config = dict(
    num_hidden_layers=9,
    hidden_size=384,
    num_attention_heads=9,
    num_key_value_heads=1,
    head_dim=64,
    intermediate_size=1536,
    vocab_size=21290,
    hidden_act='tanh_gelu',
    norm='layernorm',
    norm_place='pre',
    norm_eps=1e-05,
    positions='rope',
    rope_theta=88400.0,
    rope_fraction=0.5,
    qk_norm=False,
    attn_scale=0.125,
    bias='none',
    tie_word_embeddings=False,
    parallel_block=True,
    init='uniform',
    init_std_qkv=0.0292,
    init_std_o=0.0,
    init_std_up=0.0292,
    init_std_down=0.0,
    optimizer='muon_variant',
    learning_rate=0.00707,
    beta1=0.9,
    weight_decay=0.033,
    lr_head=0.00432,
    max_grad_norm=0.5,
    warmup_steps=200,
    schedule='wsd',
    decay_fraction=0.751,
    decay_shape='pow',
    final_lr_fraction=0.0,
    batch_tokens=[32768, 65536, 98304],
    max_seq_len=2048,
    doc_mask=False,
    train_tokens=401900000,
    max_steps=6927,
    dataset='wikipedia_en',
)
Each number is 200 + 20 x the weight over its row's rms, rounded and kept within 0 to 999. Layers, rows and columns count from 0. The size before them is the row's rms in percent of the matrix's.

# down: layer 4 MLP down (transposed), 1536x384, rms 0.0237, rows 1251-1286, columns 0-95
# up: layer 4 MLP up, 1536x384, rms 0.0889, rows 1252-1287, columns 0-95
down1251,078,187,220,202,205,247,214,213,209,206,220,200,235,185,198,198,197,201,216,190,191,183,171,195,199,187,215,185,188,213,186,183,151,187,191,184,221,237,225,191,192,167,220,211,213,191,220,193,221,202,176,202,198,173,148,217,186,209,226,209,191,184,157,196,208,199,211,194,202,198,206,252,192,207,156,220,171,202,198,206,180,229,162,176,197,180,201,175,231,193,236,202,191,171,171,203,215
up1252,102,216,187,180,199,194,227,210,196,211,215,172,215,224,190,207,208,166,188,187,180,183,204,196,187,194,194,210,200,209,195,195,192,214,253,208,199,225,181,174,248,164,235,172,228,195,197,203,194,213,212,187,198,167,193,225,251,211,217,189,203,233,207,223,178,223,213,174,218,202,205,199,186,234,209,156,220,194,206,179,176,192,206,194,183,215,208,227,229,195,218,167,221,226,207,206,203
down1252,104,192,175,184,205,187,140,235,236,200,186,167,180,188,233,207,218,201,225,169,214,196,175,227,211,227,247,176,207,167,227,170,206,222,197,166,212,189,185,223,183,199,216,190,186,201,164,196,225,189,201,235,204,184,192,196,192,199,200,184,223,187,185,161,195,203,185,211,188,205,219,226,208,257,222,206,182,202,198,181,220,231,189,235,186,199,220,183,197,187,185,217,198,203,212,226,198
up1253,103,208,221,199,175,210,233,194,213,240,185,214,199,170,219,232,198,211,175,187,172,236,211,214,191,183,176,230,184,175,231,194,196,196,220,212,207,188,164,199,221,211,201,217,196,196,173,209,202,187,205,241,180,199,218,217,221,197,189,187,203,240,168,222,170,175,208,192,186,197,201,175,222,203,213,187,192,180,186,155,193,211,197,253,212,205,190,217,167,209,217,209,197,225,177,193,193
down1253,096,173,215,180,222,213,201,230,199,208,257,163,176,194,198,224,182,196,188,204,209,248,221,223,196,209,161,195,178,161,192,214,196,210,216,227,226,195,242,220,234,191,233,158,186,205,193,202,175,188,201,240,221,195,203,189,207,220,220,216,225,187,175,195,187,245,254,165,193,195,210,223,174,214,191,253,181,227,216,187,178,190,176,230,156,186,202,185,216,209,179,175,205,192,189,215,214
up1254,101,192,179,194,217,140,190,211,187,187,174,216,188,207,205,215,205,200,214,193,213,203,199,187,201,185,195,202,179,173,222,194,197,173,191,253,196,209,201,187,182,224,213,228,174,204,172,210,190,198,184,209,212,191,194,208,212,192,236,195,224,179,217,162,224,160,182,204,166,174,233,199,215,198,181,216,203,198,203,174,172,180,215,194,192,211,174,229,213,216,205,179,225,204,213,159,195
down1254,103,209,234,199,196,192,192,270,212,210,171,165,195,186,209,203,172,230,181,185,205,199,160,195,199,214,212,245,143,163,195,215,193,187,180,263,161,192,213,194,178,173,218,214,188,173,169,190,218,206,207,244,204,191,209,219,175,224,211,214,195,185,202,215,204,204,200,199,207,176,224,188,175,215,178,203,218,198,193,195,210,182,213,206,220,200,223,173,201,201,199,189,218,200,206,198,201
up1255,095,205,198,227,186,168,254,197,185,169,213,182,226,176,204,232,196,198,158,208,218,200,170,265,211,202,223,204,169,180,203,193,208,172,213,246,219,196,179,196,217,157,192,208,205,225,201,215,189,179,218,194,190,184,199,184,168,192,201,247,209,188,215,160,184,239,206,214,198,175,212,158,188,179,197,181,219,226,208,212,233,214,193,218,179,167,217,206,243,178,190,193,194,157,192,219,200
down1255,101,202,204,196,179,234,211,214,188,225,197,219,234,166,186,211,251,204,199,203,163,222,177,187,236,193,208,171,215,200,194,202,205,212,189,218,218,196,179,217,206,200,229,223,223,185,179,207,203,196,227,200,169,182,191,217,167,211,171,213,193,188,247,178,211,228,179,188,214,193,198,209,194,219,194,200,213,184,213,173,176,183,174,192,199,196,198,211,189,203,197,213,203,206,223,239,190
up1256,096,186,201,187,160,199,179,193,185,209,234,185,171,187,147,190,186,212,188,196,173,218,200,240,216,185,170,193,177,231,202,195,203,194,194,221,150,200,195,179,210,205,213,218,188,184,163,213,183,185,195,229,210,189,190,213,200,209,251,181,206,203,245,202,187,211,198,199,193,232,217,214,210,213,190,186,185,232,183,237,195,222,171,176,177,201,190,226,190,213,215,216,190,232,200,176,189
down1256,104,168,205,230,244,230,181,222,177,221,186,185,181,194,227,205,233,208,198,238,191,228,195,206,184,236,187,211,207,189,214,234,203,210,191,205,214,208,210,185,197,178,214,180,208,159,224,223,218,217,219,178,165,190,211,169,200,172,220,176,201,192,202,213,189,216,224,224,191,193,220,209,181,195,218,202,172,181,202,198,213,207,193,176,215,243,188,210,196,212,241,171,195,177,154,199,190
up1257,101,212,242,203,194,211,185,191,229,183,205,224,187,185,213,201,215,187,224,192,205,206,241,206,209,187,181,221,180,215,171,210,200,210,202,193,199,205,199,199,202,197,208,159,194,204,178,216,179,208,192,161,214,197,182,138,194,200,184,190,202,203,165,184,207,217,197,166,164,205,242,203,231,191,215,198,191,209,173,220,203,189,200,190,186,165,210,205,201,201,172,201,152,200,184,206,187
down1257,097,181,185,217,220,222,224,184,203,205,207,221,202,194,227,217,191,185,196,201,180,196,268,191,164,192,197,176,187,213,203,204,245,240,211,192,185,145,172,194,189,179,218,152,190,193,189,207,188,189,201,229,238,198,196,170,183,197,189,212,188,214,197,166,179,202,177,208,186,196,211,182,183,224,201,195,229,212,219,233,175,184,213,170,197,184,209,212,176,161,216,195,209,212,216,222,196
up1258,092,213,195,172,201,231,229,177,216,234,192,214,207,213,135,199,179,199,233,193,210,221,176,180,232,221,194,217,203,227,205,200,185,215,234,190,205,213,208,171,200,182,240,189,191,203,226,240,212,212,171,200,222,195,187,194,211,198,200,179,174,206,193,202,222,191,189,207,189,222,165,182,221,213,167,206,226,180,215,196,230,203,221,202,206,198,159,211,214,174,179,174,179,179,202,251,226
down1258,087,225,246,197,226,205,192,193,224,200,192,172,209,162,202,206,205,211,194,193,222,234,215,179,188,210,206,210,210,187,192,179,215,192,157,231,195,210,168,196,185,240,197,182,160,203,198,175,176,221,224,190,253,192,205,229,205,179,224,200,192,206,194,189,167,258,184,225,192,236,216,178,223,210,178,224,145,234,212,211,187,228,183,229,223,220,214,214,199,210,182,196,204,210,259,185,212
up1259,097,231,215,213,170,185,228,248,230,223,206,224,207,213,210,217,148,194,205,176,220,208,201,192,210,168,181,180,203,208,243,212,217,184,206,202,200,188,188,173,196,208,211,200,211,217,215,229,208,218,232,208,193,177,214,178,179,207,207,193,201,235,175,212,200,188,180,164,196,193,205,210,229,243,243,198,178,180,190,168,214,160,194,184,198,211,223,223,226,223,196,218,185,177,210,211,238
down1259,101,183,218,198,207,200,189,189,238,209,213,209,236,216,197,233,179,171,201,217,233,206,215,193,190,182,211,230,198,235,184,184,218,211,213,211,216,199,230,207,206,212,210,178,181,203,194,211,190,217,187,202,194,182,154,191,212,199,158,195,201,170,183,233,236,201,212,168,200,239,215,171,165,201,197,170,184,191,216,201,176,203,155,219,209,194,183,175,228,211,183,196,245,197,175,228,179
up1260,096,215,179,189,210,187,228,177,209,177,177,199,233,187,234,195,174,185,180,185,185,198,191,197,210,187,182,208,208,201,200,213,197,169,188,198,214,184,174,211,202,181,222,201,240,211,196,218,157,186,208,215,206,216,205,218,223,202,206,180,164,196,207,234,184,170,202,232,235,191,222,220,223,220,172,200,217,176,176,205,189,220,179,178,186,173,204,206,218,188,210,177,185,207,197,231,205
down1260,094,200,190,187,174,188,177,230,196,191,201,208,176,184,239,204,190,186,209,200,178,199,190,203,209,178,169,220,186,189,157,199,213,206,209,225,201,200,164,199,163,218,214,177,216,222,194,194,216,203,206,214,218,224,206,183,215,219,210,200,211,201,161,210,191,204,191,182,221,189,200,208,178,173,238,184,191,188,227,180,208,204,198,209,160,239,153,196,169,216,199,225,212,207,235,191,230
up1261,105,190,162,208,182,179,193,216,190,197,201,180,233,204,232,220,229,189,197,193,228,213,167,199,191,188,208,201,200,208,199,200,179,190,191,226,184,185,200,209,218,184,182,218,172,194,146,185,198,176,199,191,206,204,184,158,211,210,179,234,243,214,211,207,188,226,181,202,195,189,198,186,197,166,219,203,214,198,203,185,195,150,237,178,196,175,202,221,193,229,197,187,222,172,212,160,205
down1261,105,213,200,208,166,217,213,182,203,201,191,173,191,204,190,225,217,231,218,158,209,171,211,201,166,196,192,206,177,197,219,207,214,200,196,195,168,191,206,228,191,210,222,199,150,195,194,197,216,229,209,210,205,202,221,207,215,198,205,170,205,239,186,201,172,199,203,215,225,226,212,203,208,208,186,227,163,205,200,136,195,212,239,216,215,218,182,244,229,174,223,199,185,178,216,209,206
up1262,092,221,218,230,199,206,197,219,185,231,210,218,184,203,173,212,225,191,216,191,194,168,224,204,163,214,201,174,196,192,205,178,180,215,201,202,209,161,227,213,209,204,174,152,240,212,201,220,219,193,211,189,210,215,239,189,192,202,207,201,203,197,193,178,173,187,208,196,177,179,207,211,214,181,189,220,202,153,225,173,190,187,190,192,175,195,224,222,200,202,211,229,228,194,194,176,195
down1262,098,213,227,233,210,164,194,207,184,208,203,201,238,215,190,181,204,198,180,194,196,189,172,235,189,193,198,188,185,190,240,223,194,188,206,229,186,246,222,171,189,197,186,233,202,197,191,201,235,224,176,210,210,211,215,218,203,213,203,208,170,219,191,213,190,196,210,185,200,178,180,189,205,210,185,233,195,241,200,188,198,214,209,200,218,173,206,192,238,232,201,198,194,175,189,231,226
up1263,093,246,202,193,182,214,163,170,217,236,189,193,226,204,190,236,197,205,186,170,209,230,185,204,206,185,221,205,180,216,244,158,206,168,207,174,243,193,207,168,216,192,201,195,204,206,195,223,191,164,189,190,209,218,220,180,206,195,208,193,194,195,212,184,201,204,194,200,230,204,199,196,201,184,179,202,179,175,237,162,193,227,235,167,219,168,204,213,185,198,239,194,190,184,220,224,182
down1263,092,208,237,229,204,221,185,223,212,194,211,199,183,205,211,166,142,199,209,209,205,215,185,199,224,181,223,193,198,218,232,203,181,199,169,176,146,220,177,169,217,148,202,187,205,190,199,196,184,186,185,198,165,209,195,234,214,174,167,203,238,198,225,223,229,225,205,208,211,159,170,207,189,211,184,190,183,211,202,223,197,206,225,168,201,164,207,211,203,227,173,197,191,199,213,191,205
up1264,106,178,198,229,205,215,177,187,167,217,205,196,234,175,198,169,188,182,197,206,203,195,195,213,218,199,208,198,192,172,219,190,187,184,153,190,247,209,172,207,200,186,199,166,196,184,187,212,180,242,217,195,192,229,199,204,187,213,204,167,195,203,208,198,172,205,197,168,234,209,195,194,217,234,191,173,219,215,207,253,250,223,204,224,202,179,176,198,182,183,182,204,223,201,191,205,222
down1264,104,235,203,212,172,150,195,208,199,220,214,208,229,177,202,192,219,202,209,210,192,211,226,232,180,200,192,197,208,198,178,193,186,234,151,211,219,203,203,193,222,192,198,205,220,194,168,213,207,186,183,206,216,178,172,184,219,194,200,194,191,189,204,206,209,220,192,174,190,191,223,193,208,214,194,193,201,221,187,214,188,190,186,234,217,183,233,213,191,207,171,203,230,206,188,191,239
up1265,103,187,210,201,217,210,185,208,224,184,223,216,223,222,188,188,198,183,191,210,207,229,210,186,199,216,194,204,209,192,176,209,230,209,201,222,174,230,206,180,181,210,178,220,191,207,202,207,163,161,185,194,180,192,224,171,218,210,223,199,224,178,182,200,184,170,186,233,211,207,206,215,235,228,196,201,187,220,179,210,195,199,189,184,218,176,207,180,204,213,210,184,207,201,253,139,212
down1265,107,217,217,219,205,226,204,199,187,201,217,184,218,179,202,208,177,200,177,197,199,185,174,167,206,197,186,205,188,173,174,219,206,158,185,154,239,205,199,207,196,192,170,196,190,179,179,213,221,218,221,204,202,189,206,233,222,178,195,236,178,215,202,181,214,203,238,215,206,199,216,178,194,224,215,210,193,183,203,198,181,207,169,217,169,175,248,176,194,206,202,187,191,202,225,152,194
up1266,096,176,246,195,174,230,211,217,225,200,225,213,166,230,225,191,215,206,227,177,234,186,224,161,194,189,164,209,195,206,216,212,195,158,200,186,190,203,234,184,183,184,217,249,173,185,184,211,158,170,212,203,192,212,182,202,182,203,193,187,201,207,232,175,224,188,220,203,167,176,194,210,209,181,213,203,180,210,192,193,206,197,238,206,203,207,200,163,205,188,185,190,187,158,174,204,185
down1266,103,202,218,211,240,169,238,214,233,209,215,189,196,178,225,194,204,214,195,201,218,203,176,229,193,183,196,202,159,187,191,189,204,197,219,245,209,172,221,199,229,192,195,200,188,174,178,195,216,208,195,224,191,220,202,217,196,202,204,209,214,186,241,205,169,191,232,188,194,218,218,203,169,215,245,220,181,199,218,172,182,178,179,225,222,176,213,212,217,191,157,175,192,206,193,208,214
up1267,110,184,211,198,202,211,161,212,177,191,192,207,233,194,163,197,183,186,179,184,215,212,200,201,183,201,223,188,217,214,176,198,220,184,189,189,214,190,226,166,201,200,230,174,204,224,168,226,181,194,212,176,187,186,197,168,212,215,198,188,254,216,197,226,189,195,227,182,187,197,233,159,245,205,186,206,182,200,196,199,184,212,201,180,185,226,162,216,209,232,200,218,224,186,193,221,205
down1267,115,193,209,144,212,202,206,165,174,203,170,195,193,225,175,204,175,173,195,196,230,205,197,228,190,232,257,194,199,159,197,182,188,200,194,225,214,193,197,164,196,185,200,217,204,207,208,186,219,197,209,180,208,208,196,204,216,151,182,205,219,249,253,175,199,199,203,172,189,182,190,179,219,206,217,241,194,203,178,187,195,192,197,238,203,207,198,214,200,225,210,193,179,215,209,200,169
up1268,108,185,188,197,175,196,202,229,195,208,179,221,208,224,216,209,173,204,195,196,188,195,181,232,192,200,240,190,191,210,197,239,214,183,205,192,223,213,198,186,207,185,207,178,220,192,201,219,176,213,184,195,198,216,204,186,197,180,195,205,199,232,229,207,239,222,225,213,197,194,194,221,203,205,164,193,214,224,169,206,209,156,225,181,191,206,202,219,167,211,211,192,235,217,186,195,185
down1268,106,162,179,215,217,186,222,200,174,206,222,209,188,203,187,187,236,192,219,193,200,194,113,217,184,217,200,236,188,211,214,191,220,226,224,198,238,208,196,197,173,203,194,206,186,178,204,189,201,186,193,214,186,170,183,215,231,176,196,213,192,205,188,206,181,199,194,164,186,195,180,205,204,223,225,174,240,164,190,200,233,210,211,223,224,200,214,221,199,185,188,239,219,244,188,163,210
up1269,104,195,198,174,214,210,194,203,185,221,250,212,194,219,200,185,195,175,184,209,217,216,224,217,157,205,200,176,196,207,223,198,229,207,205,188,236,191,185,197,248,164,203,197,183,180,201,172,185,176,222,178,195,220,161,240,200,196,183,182,222,210,175,215,186,203,201,218,206,201,208,223,197,210,237,228,200,217,200,199,172,210,226,201,184,232,247,203,205,184,222,247,214,179,123,211,211
down1269,101,160,222,234,219,190,221,212,193,216,220,193,202,178,167,226,198,176,219,205,182,225,154,198,190,215,185,184,214,223,209,196,218,239,180,233,198,214,246,184,211,208,190,178,185,217,212,166,206,195,211,187,234,210,189,170,192,234,206,208,188,194,242,200,196,192,190,201,200,157,195,166,176,175,222,175,197,218,188,198,200,175,203,184,197,190,202,165,191,204,205,202,222,208,228,196,196
up1270,111,205,199,203,184,213,224,225,199,179,184,186,196,189,204,202,174,232,192,146,192,200,197,201,202,214,213,169,172,213,171,211,203,168,218,209,210,198,211,207,202,211,230,204,176,204,202,186,164,195,258,196,213,203,173,199,209,192,214,228,217,219,190,154,206,186,194,236,203,202,234,236,199,192,223,195,197,201,214,160,175,204,242,205,181,214,242,225,224,206,171,159,173,209,213,175,213
down1270,106,198,199,203,155,184,223,160,210,203,225,206,203,198,235,169,192,214,170,211,206,183,191,230,205,206,217,189,218,184,206,225,204,205,194,205,194,212,210,158,221,183,207,235,168,188,147,230,193,212,199,225,196,229,152,177,195,188,213,192,195,181,212,233,218,234,226,202,193,254,234,201,165,184,198,152,197,203,264,192,205,202,221,235,189,178,184,188,233,186,205,185,179,240,201,224,198
up1271,089,212,193,214,189,209,228,171,218,227,192,229,202,233,204,179,211,194,201,195,198,217,163,193,204,216,246,192,185,186,185,163,184,205,183,181,194,189,174,174,215,200,201,211,196,169,189,210,195,207,185,180,203,205,208,196,207,211,215,226,198,195,189,203,195,227,172,216,182,238,225,180,224,207,198,178,181,200,180,219,224,178,212,178,190,194,167,229,227,216,202,199,230,194,178,196,160
down1271,088,225,229,186,171,178,194,214,219,217,213,225,165,207,194,180,200,177,203,194,212,216,209,204,176,194,204,180,177,190,190,208,224,180,187,193,195,200,181,234,216,166,207,203,186,209,208,173,212,199,244,221,194,195,209,224,212,191,224,197,162,162,218,198,219,193,172,206,227,153,187,208,191,189,192,189,191,203,234,178,209,208,173,214,221,188,172,187,198,206,200,200,181,211,206,217,221
up1272,095,207,215,241,214,174,215,183,196,225,203,220,212,184,209,218,178,192,193,219,254,222,153,220,215,216,202,227,196,211,186,198,197,209,175,189,203,184,201,186,200,207,186,216,209,200,195,197,184,178,232,192,183,223,191,181,200,195,221,170,191,209,195,187,193,211,201,203,161,185,219,225,199,236,211,212,182,210,226,178,188,190,209,242,196,231,147,181,187,200,216,194,235,198,143,187,188
down1272,096,169,205,193,182,225,223,210,198,248,193,223,181,221,201,168,211,195,196,224,193,217,214,192,196,186,197,197,231,225,211,184,187,209,226,186,198,235,203,185,188,183,216,210,162,220,194,199,212,203,215,203,180,182,211,237,210,228,205,217,226,184,214,189,204,227,193,172,232,209,178,157,223,182,209,170,212,220,206,208,194,206,238,188,248,221,239,202,183,191,165,212,176,196,182,203,202
up1273,097,235,190,186,198,222,210,187,195,204,206,198,197,150,191,198,212,181,199,219,170,202,224,205,192,219,205,189,199,216,226,202,201,196,199,187,199,189,176,192,197,208,201,234,188,183,195,180,229,154,200,220,187,246,198,184,211,212,175,212,182,209,226,217,244,205,203,192,192,189,223,159,173,207,221,206,175,199,214,161,233,200,195,193,226,175,212,223,211,163,184,205,211,159,231,209,217
down1273,093,192,199,197,195,204,207,200,184,186,183,177,199,213,196,166,226,220,234,199,214,215,187,188,197,189,202,187,233,217,198,201,189,223,196,213,178,204,163,230,205,187,211,206,202,200,192,222,196,199,197,203,179,190,190,224,202,159,207,224,195,208,190,220,156,179,233,198,231,238,208,179,191,230,208,198,188,229,203,212,194,187,208,199,223,189,186,187,214,192,168,242,213,237,210,248,216
up1274,102,154,179,195,189,197,188,182,194,199,205,218,203,189,201,157,207,199,216,204,198,198,205,235,182,230,172,178,178,204,235,218,216,206,224,167,191,183,195,239,206,175,194,217,221,189,231,256,188,203,191,207,204,178,177,218,205,215,198,175,211,219,176,189,216,207,199,195,209,222,234,214,227,209,173,137,179,240,195,181,208,196,197,197,199,168,218,162,179,196,191,209,190,163,172,206,225
down1274,109,201,217,192,214,183,197,198,176,246,194,178,203,190,187,167,237,175,205,213,204,220,227,221,209,230,210,161,191,237,193,178,214,206,189,227,180,203,201,197,224,227,184,231,210,198,173,212,214,213,173,201,223,212,217,196,202,212,168,176,225,185,192,203,225,206,182,216,183,233,186,181,225,179,198,187,205,223,186,183,204,230,197,207,202,195,188,197,185,192,182,228,211,199,198,223,212
up1275,113,207,203,199,198,157,174,166,196,215,201,206,195,213,159,222,212,195,210,215,226,223,198,174,192,192,202,181,186,205,219,223,165,212,254,197,201,199,204,183,217,209,190,207,210,166,171,224,201,221,193,226,222,197,186,203,205,185,191,201,210,203,244,193,175,196,189,209,190,225,220,219,204,199,186,223,210,209,200,180,166,214,179,182,205,209,195,200,208,219,191,178,202,168,204,168,204
down1275,104,233,165,194,203,220,217,202,194,235,208,179,207,195,218,224,173,202,185,193,215,205,219,182,199,188,207,201,207,253,204,211,211,167,183,216,189,186,224,193,217,213,158,204,213,189,199,217,194,179,190,212,188,171,212,211,169,182,209,231,183,195,232,183,199,177,242,214,182,211,211,195,222,203,192,159,227,221,209,214,178,175,189,192,201,214,206,212,194,189,219,222,198,202,208,200,196
up1276,105,226,249,179,200,216,204,192,194,180,227,161,222,208,205,175,235,208,214,184,236,207,215,187,204,231,209,191,222,222,211,178,226,189,217,197,208,179,160,225,201,189,193,216,201,205,180,172,175,179,196,167,249,193,184,177,193,165,240,209,210,158,179,162,213,217,178,190,214,220,220,220,205,201,185,176,206,204,218,174,198,197,202,220,192,196,211,194,185,209,181,160,187,198,213,193,180
down1276,108,181,234,224,191,184,220,219,187,186,218,190,210,217,206,214,158,205,208,206,183,176,206,191,201,189,166,220,244,207,204,200,165,231,155,198,205,195,234,197,199,191,206,177,230,203,217,177,166,166,189,160,211,195,234,168,203,197,215,208,175,204,214,205,201,169,211,184,207,196,149,190,142,186,186,193,237,162,211,186,219,214,248,196,227,195,173,224,203,192,221,210,207,208,228,214,229
up1277,108,246,189,180,173,242,185,204,201,208,192,191,190,189,174,233,202,205,175,172,209,230,198,199,230,164,180,200,221,233,172,194,193,153,253,191,208,213,183,179,222,187,168,188,150,215,212,204,208,198,200,215,174,196,209,187,223,206,183,208,220,198,189,224,149,212,195,176,202,210,231,203,216,161,174,209,186,179,196,173,226,227,233,208,190,173,188,183,195,184,177,208,188,207,199,229,195
down1277,099,205,214,173,160,189,198,167,230,179,184,205,188,189,212,225,226,201,206,193,205,186,211,168,207,192,231,194,199,193,237,173,163,216,230,194,202,215,170,209,179,190,224,195,188,175,176,204,217,210,195,218,179,204,236,189,185,201,220,178,224,228,172,167,215,222,178,219,208,199,207,212,219,204,206,197,188,208,240,181,207,201,198,198,209,228,190,178,200,212,201,205,207,195,189,164,198
up1278,103,214,249,172,232,192,235,176,183,199,199,196,215,213,197,226,214,224,211,200,238,184,236,227,191,205,195,199,196,180,184,175,214,150,185,219,194,174,214,209,197,169,190,207,199,203,207,178,199,200,186,246,196,210,200,221,202,188,184,178,221,207,188,208,200,191,227,211,211,183,213,230,182,186,182,205,217,198,200,170,210,161,189,226,186,228,224,188,197,220,221,208,194,200,210,166,212
down1278,087,201,190,215,200,208,169,218,181,209,213,185,192,233,208,179,209,181,190,207,159,185,151,213,206,215,207,211,182,190,234,207,183,225,202,217,200,233,201,173,216,229,194,216,193,218,225,178,187,188,226,235,225,177,193,214,205,208,187,200,179,210,211,195,210,195,225,197,215,197,154,227,177,210,174,243,217,215,188,179,217,206,232,215,207,212,199,205,219,228,197,205,228,220,185,151,179
up1279,107,235,192,205,212,187,189,172,218,236,196,181,189,159,242,212,203,195,168,190,215,210,150,191,226,211,227,192,210,180,187,220,182,186,210,212,230,209,198,189,212,193,229,233,211,177,195,202,198,205,162,203,192,198,161,195,219,227,237,218,210,228,207,217,216,182,240,190,186,179,209,193,197,190,229,226,215,193,192,203,206,195,191,192,207,190,179,211,236,183,181,192,202,187,183,238,211
down1279,106,184,198,191,221,211,186,175,236,214,225,200,199,164,223,211,179,205,213,158,220,218,186,223,208,202,183,168,215,203,202,209,202,197,243,196,195,203,194,183,223,186,179,221,223,223,213,213,212,173,215,178,214,224,194,209,235,180,204,238,208,209,208,213,195,191,201,197,205,216,225,158,240,223,194,204,204,196,206,191,171,248,212,167,208,240,223,206,194,229,189,175,162,188,190,183,142
up1280,101,194,203,198,198,222,206,228,221,185,217,179,174,232,232,221,197,167,189,211,193,208,231,223,192,192,220,187,186,185,174,200,229,214,240,171,221,180,174,172,174,207,201,221,242,215,177,195,201,202,209,228,165,219,206,212,220,213,189,182,178,192,200,208,179,208,223,212,204,179,189,187,214,216,194,201,222,202,213,175,213,209,235,215,251,241,191,205,183,190,218,162,189,188,185,230,200
down1280,096,207,223,196,217,195,208,202,188,213,205,188,189,225,172,208,211,191,204,180,198,168,175,178,181,189,200,189,201,179,192,198,196,245,196,212,208,214,213,210,204,224,211,180,190,201,169,167,227,198,205,206,183,191,202,168,198,190,170,243,182,163,230,174,251,198,230,198,214,202,196,194,193,213,193,178,172,202,210,219,222,180,209,195,207,203,165,224,174,239,210,197,181,238,207,217,244
up1281,105,225,234,191,205,197,187,205,199,169,198,201,211,161,252,225,182,185,185,197,240,211,188,199,214,190,211,171,198,178,189,239,197,192,180,194,202,202,225,220,226,212,232,196,216,222,194,214,197,214,215,190,211,195,221,190,191,176,218,222,208,189,222,177,189,211,212,186,196,191,213,186,207,230,216,196,179,170,223,175,166,170,222,163,213,207,222,198,216,218,202,212,232,184,187,193,243
down1281,104,159,183,221,189,219,206,215,203,203,195,200,218,192,190,254,191,207,172,162,206,211,132,173,213,220,223,163,165,204,212,228,188,188,236,205,180,201,218,200,191,204,191,203,177,208,223,190,181,252,217,237,189,196,194,200,243,199,170,162,190,173,201,210,226,193,221,214,227,216,145,168,228,204,183,202,195,178,196,178,187,233,207,193,188,187,195,187,199,182,192,229,191,217,202,197,192
up1282,100,223,161,208,175,235,202,179,203,189,177,169,169,211,202,179,239,208,188,233,184,191,195,199,238,215,207,217,189,211,207,177,199,186,212,201,201,159,192,227,229,180,198,201,192,203,207,226,199,197,175,188,187,190,169,220,211,210,230,195,183,187,184,210,187,188,223,180,222,194,213,209,180,202,207,232,227,220,185,184,165,213,196,218,157,251,199,165,185,206,207,176,209,230,191,175,201
down1282,101,218,190,182,200,214,222,181,253,189,206,223,199,194,217,166,183,154,192,205,192,187,200,193,206,201,235,205,201,180,213,223,195,176,211,196,224,209,203,190,206,214,191,225,188,202,186,185,215,187,233,184,209,199,197,204,142,222,222,169,196,189,193,191,209,205,195,210,144,187,217,209,183,213,211,187,207,188,210,184,160,192,203,184,205,182,231,202,222,166,206,228,185,197,221,221,193
up1283,097,223,207,192,204,177,211,190,198,193,203,222,175,179,203,206,195,220,220,175,224,226,163,233,191,179,198,167,247,194,190,169,166,202,185,195,191,216,190,199,170,173,214,206,213,152,200,174,196,206,207,195,191,190,168,183,212,246,250,199,168,168,201,213,198,159,184,204,183,204,220,194,178,189,206,200,201,171,217,199,220,209,221,186,191,227,197,225,202,217,188,201,182,236,177,200,202
down1283,097,183,204,171,206,196,172,192,187,203,198,219,237,225,185,203,190,227,184,192,205,235,199,183,180,179,175,197,175,189,214,182,219,227,181,207,210,213,228,193,213,214,149,206,183,183,209,206,212,226,205,203,198,210,204,201,164,190,208,212,190,165,185,220,183,188,217,188,206,217,192,220,224,201,197,156,178,222,216,213,196,210,195,192,239,195,194,201,197,187,205,186,235,194,205,186,196
up1284,099,180,240,211,168,170,192,196,200,178,208,173,204,183,171,223,220,195,193,205,209,220,190,171,233,203,204,182,223,209,194,204,203,191,218,196,197,158,203,185,222,183,169,192,188,214,184,186,228,191,187,215,201,176,224,230,249,202,206,198,188,235,200,203,213,223,211,186,216,213,214,228,176,177,207,191,211,182,188,169,202,199,180,188,216,200,165,191,193,206,247,227,249,202,179,210,217
down1284,101,196,171,190,198,221,211,207,228,194,177,202,217,207,186,205,168,219,207,210,161,198,178,224,213,184,181,202,180,211,174,223,194,196,195,192,208,240,207,193,183,187,191,223,222,199,213,182,243,221,212,186,226,215,213,181,207,192,175,221,189,198,256,177,186,135,172,202,193,184,173,193,187,227,230,213,218,194,168,200,208,205,183,193,198,191,196,204,211,176,222,211,221,217,184,207,203
up1285,101,221,210,179,194,184,203,193,202,183,208,201,234,189,191,206,163,238,217,209,182,204,217,208,198,203,180,181,190,158,189,162,225,224,213,196,201,191,184,180,207,205,245,210,200,205,206,219,186,259,194,235,223,205,165,176,210,190,189,208,221,185,191,207,221,202,218,207,172,180,192,215,178,224,211,221,147,208,234,191,220,195,203,177,179,195,213,210,240,213,209,200,177,222,180,238,230
down1285,102,173,198,189,226,217,185,193,211,201,219,192,221,178,185,215,197,169,208,198,236,165,174,228,200,194,214,210,229,207,157,195,189,240,193,215,214,147,180,227,175,216,225,225,176,182,222,220,193,213,203,183,205,189,210,208,197,213,150,191,191,169,185,211,184,209,223,213,198,226,203,179,194,206,218,185,211,199,236,210,197,208,204,214,213,193,176,222,196,224,184,214,202,219,224,247,198
up1286,100,178,207,199,176,211,185,227,223,234,150,213,192,234,186,241,174,177,175,209,194,189,188,157,204,225,206,158,156,182,192,216,187,197,211,206,212,203,168,206,179,191,219,169,219,174,195,205,184,229,210,201,213,172,174,206,169,222,239,224,194,182,176,180,182,209,193,227,231,199,202,192,208,198,199,221,198,183,215,182,236,195,219,156,247,177,225,186,189,179,194,214,169,191,197,194,219
down1286,095,167,201,199,234,215,192,255,174,209,218,205,202,198,180,216,183,222,205,229,185,219,176,206,157,216,200,190,215,223,186,183,192,207,236,181,203,213,229,209,200,204,177,225,179,195,205,168,204,192,177,200,196,214,234,217,195,183,167,199,178,187,174,180,191,198,220,210,212,150,196,215,192,198,156,164,161,221,178,207,238,175,194,202,154,196,199,164,183,207,211,220,201,225,224,207,180
up1287,099,218,213,193,226,230,144,148,180,157,193,188,187,222,195,201,214,221,191,184,195,211,227,178,185,238,229,171,181,224,207,188,162,231,180,189,193,151,202,201,200,162,220,187,184,205,200,208,182,199,172,204,158,204,201,191,198,208,197,194,205,215,183,211,204,193,222,215,174,183,205,205,210,193,180,178,196,201,189,169,215,193,188,193,225,166,225,193,165,178,238,186,220,184,188,163,171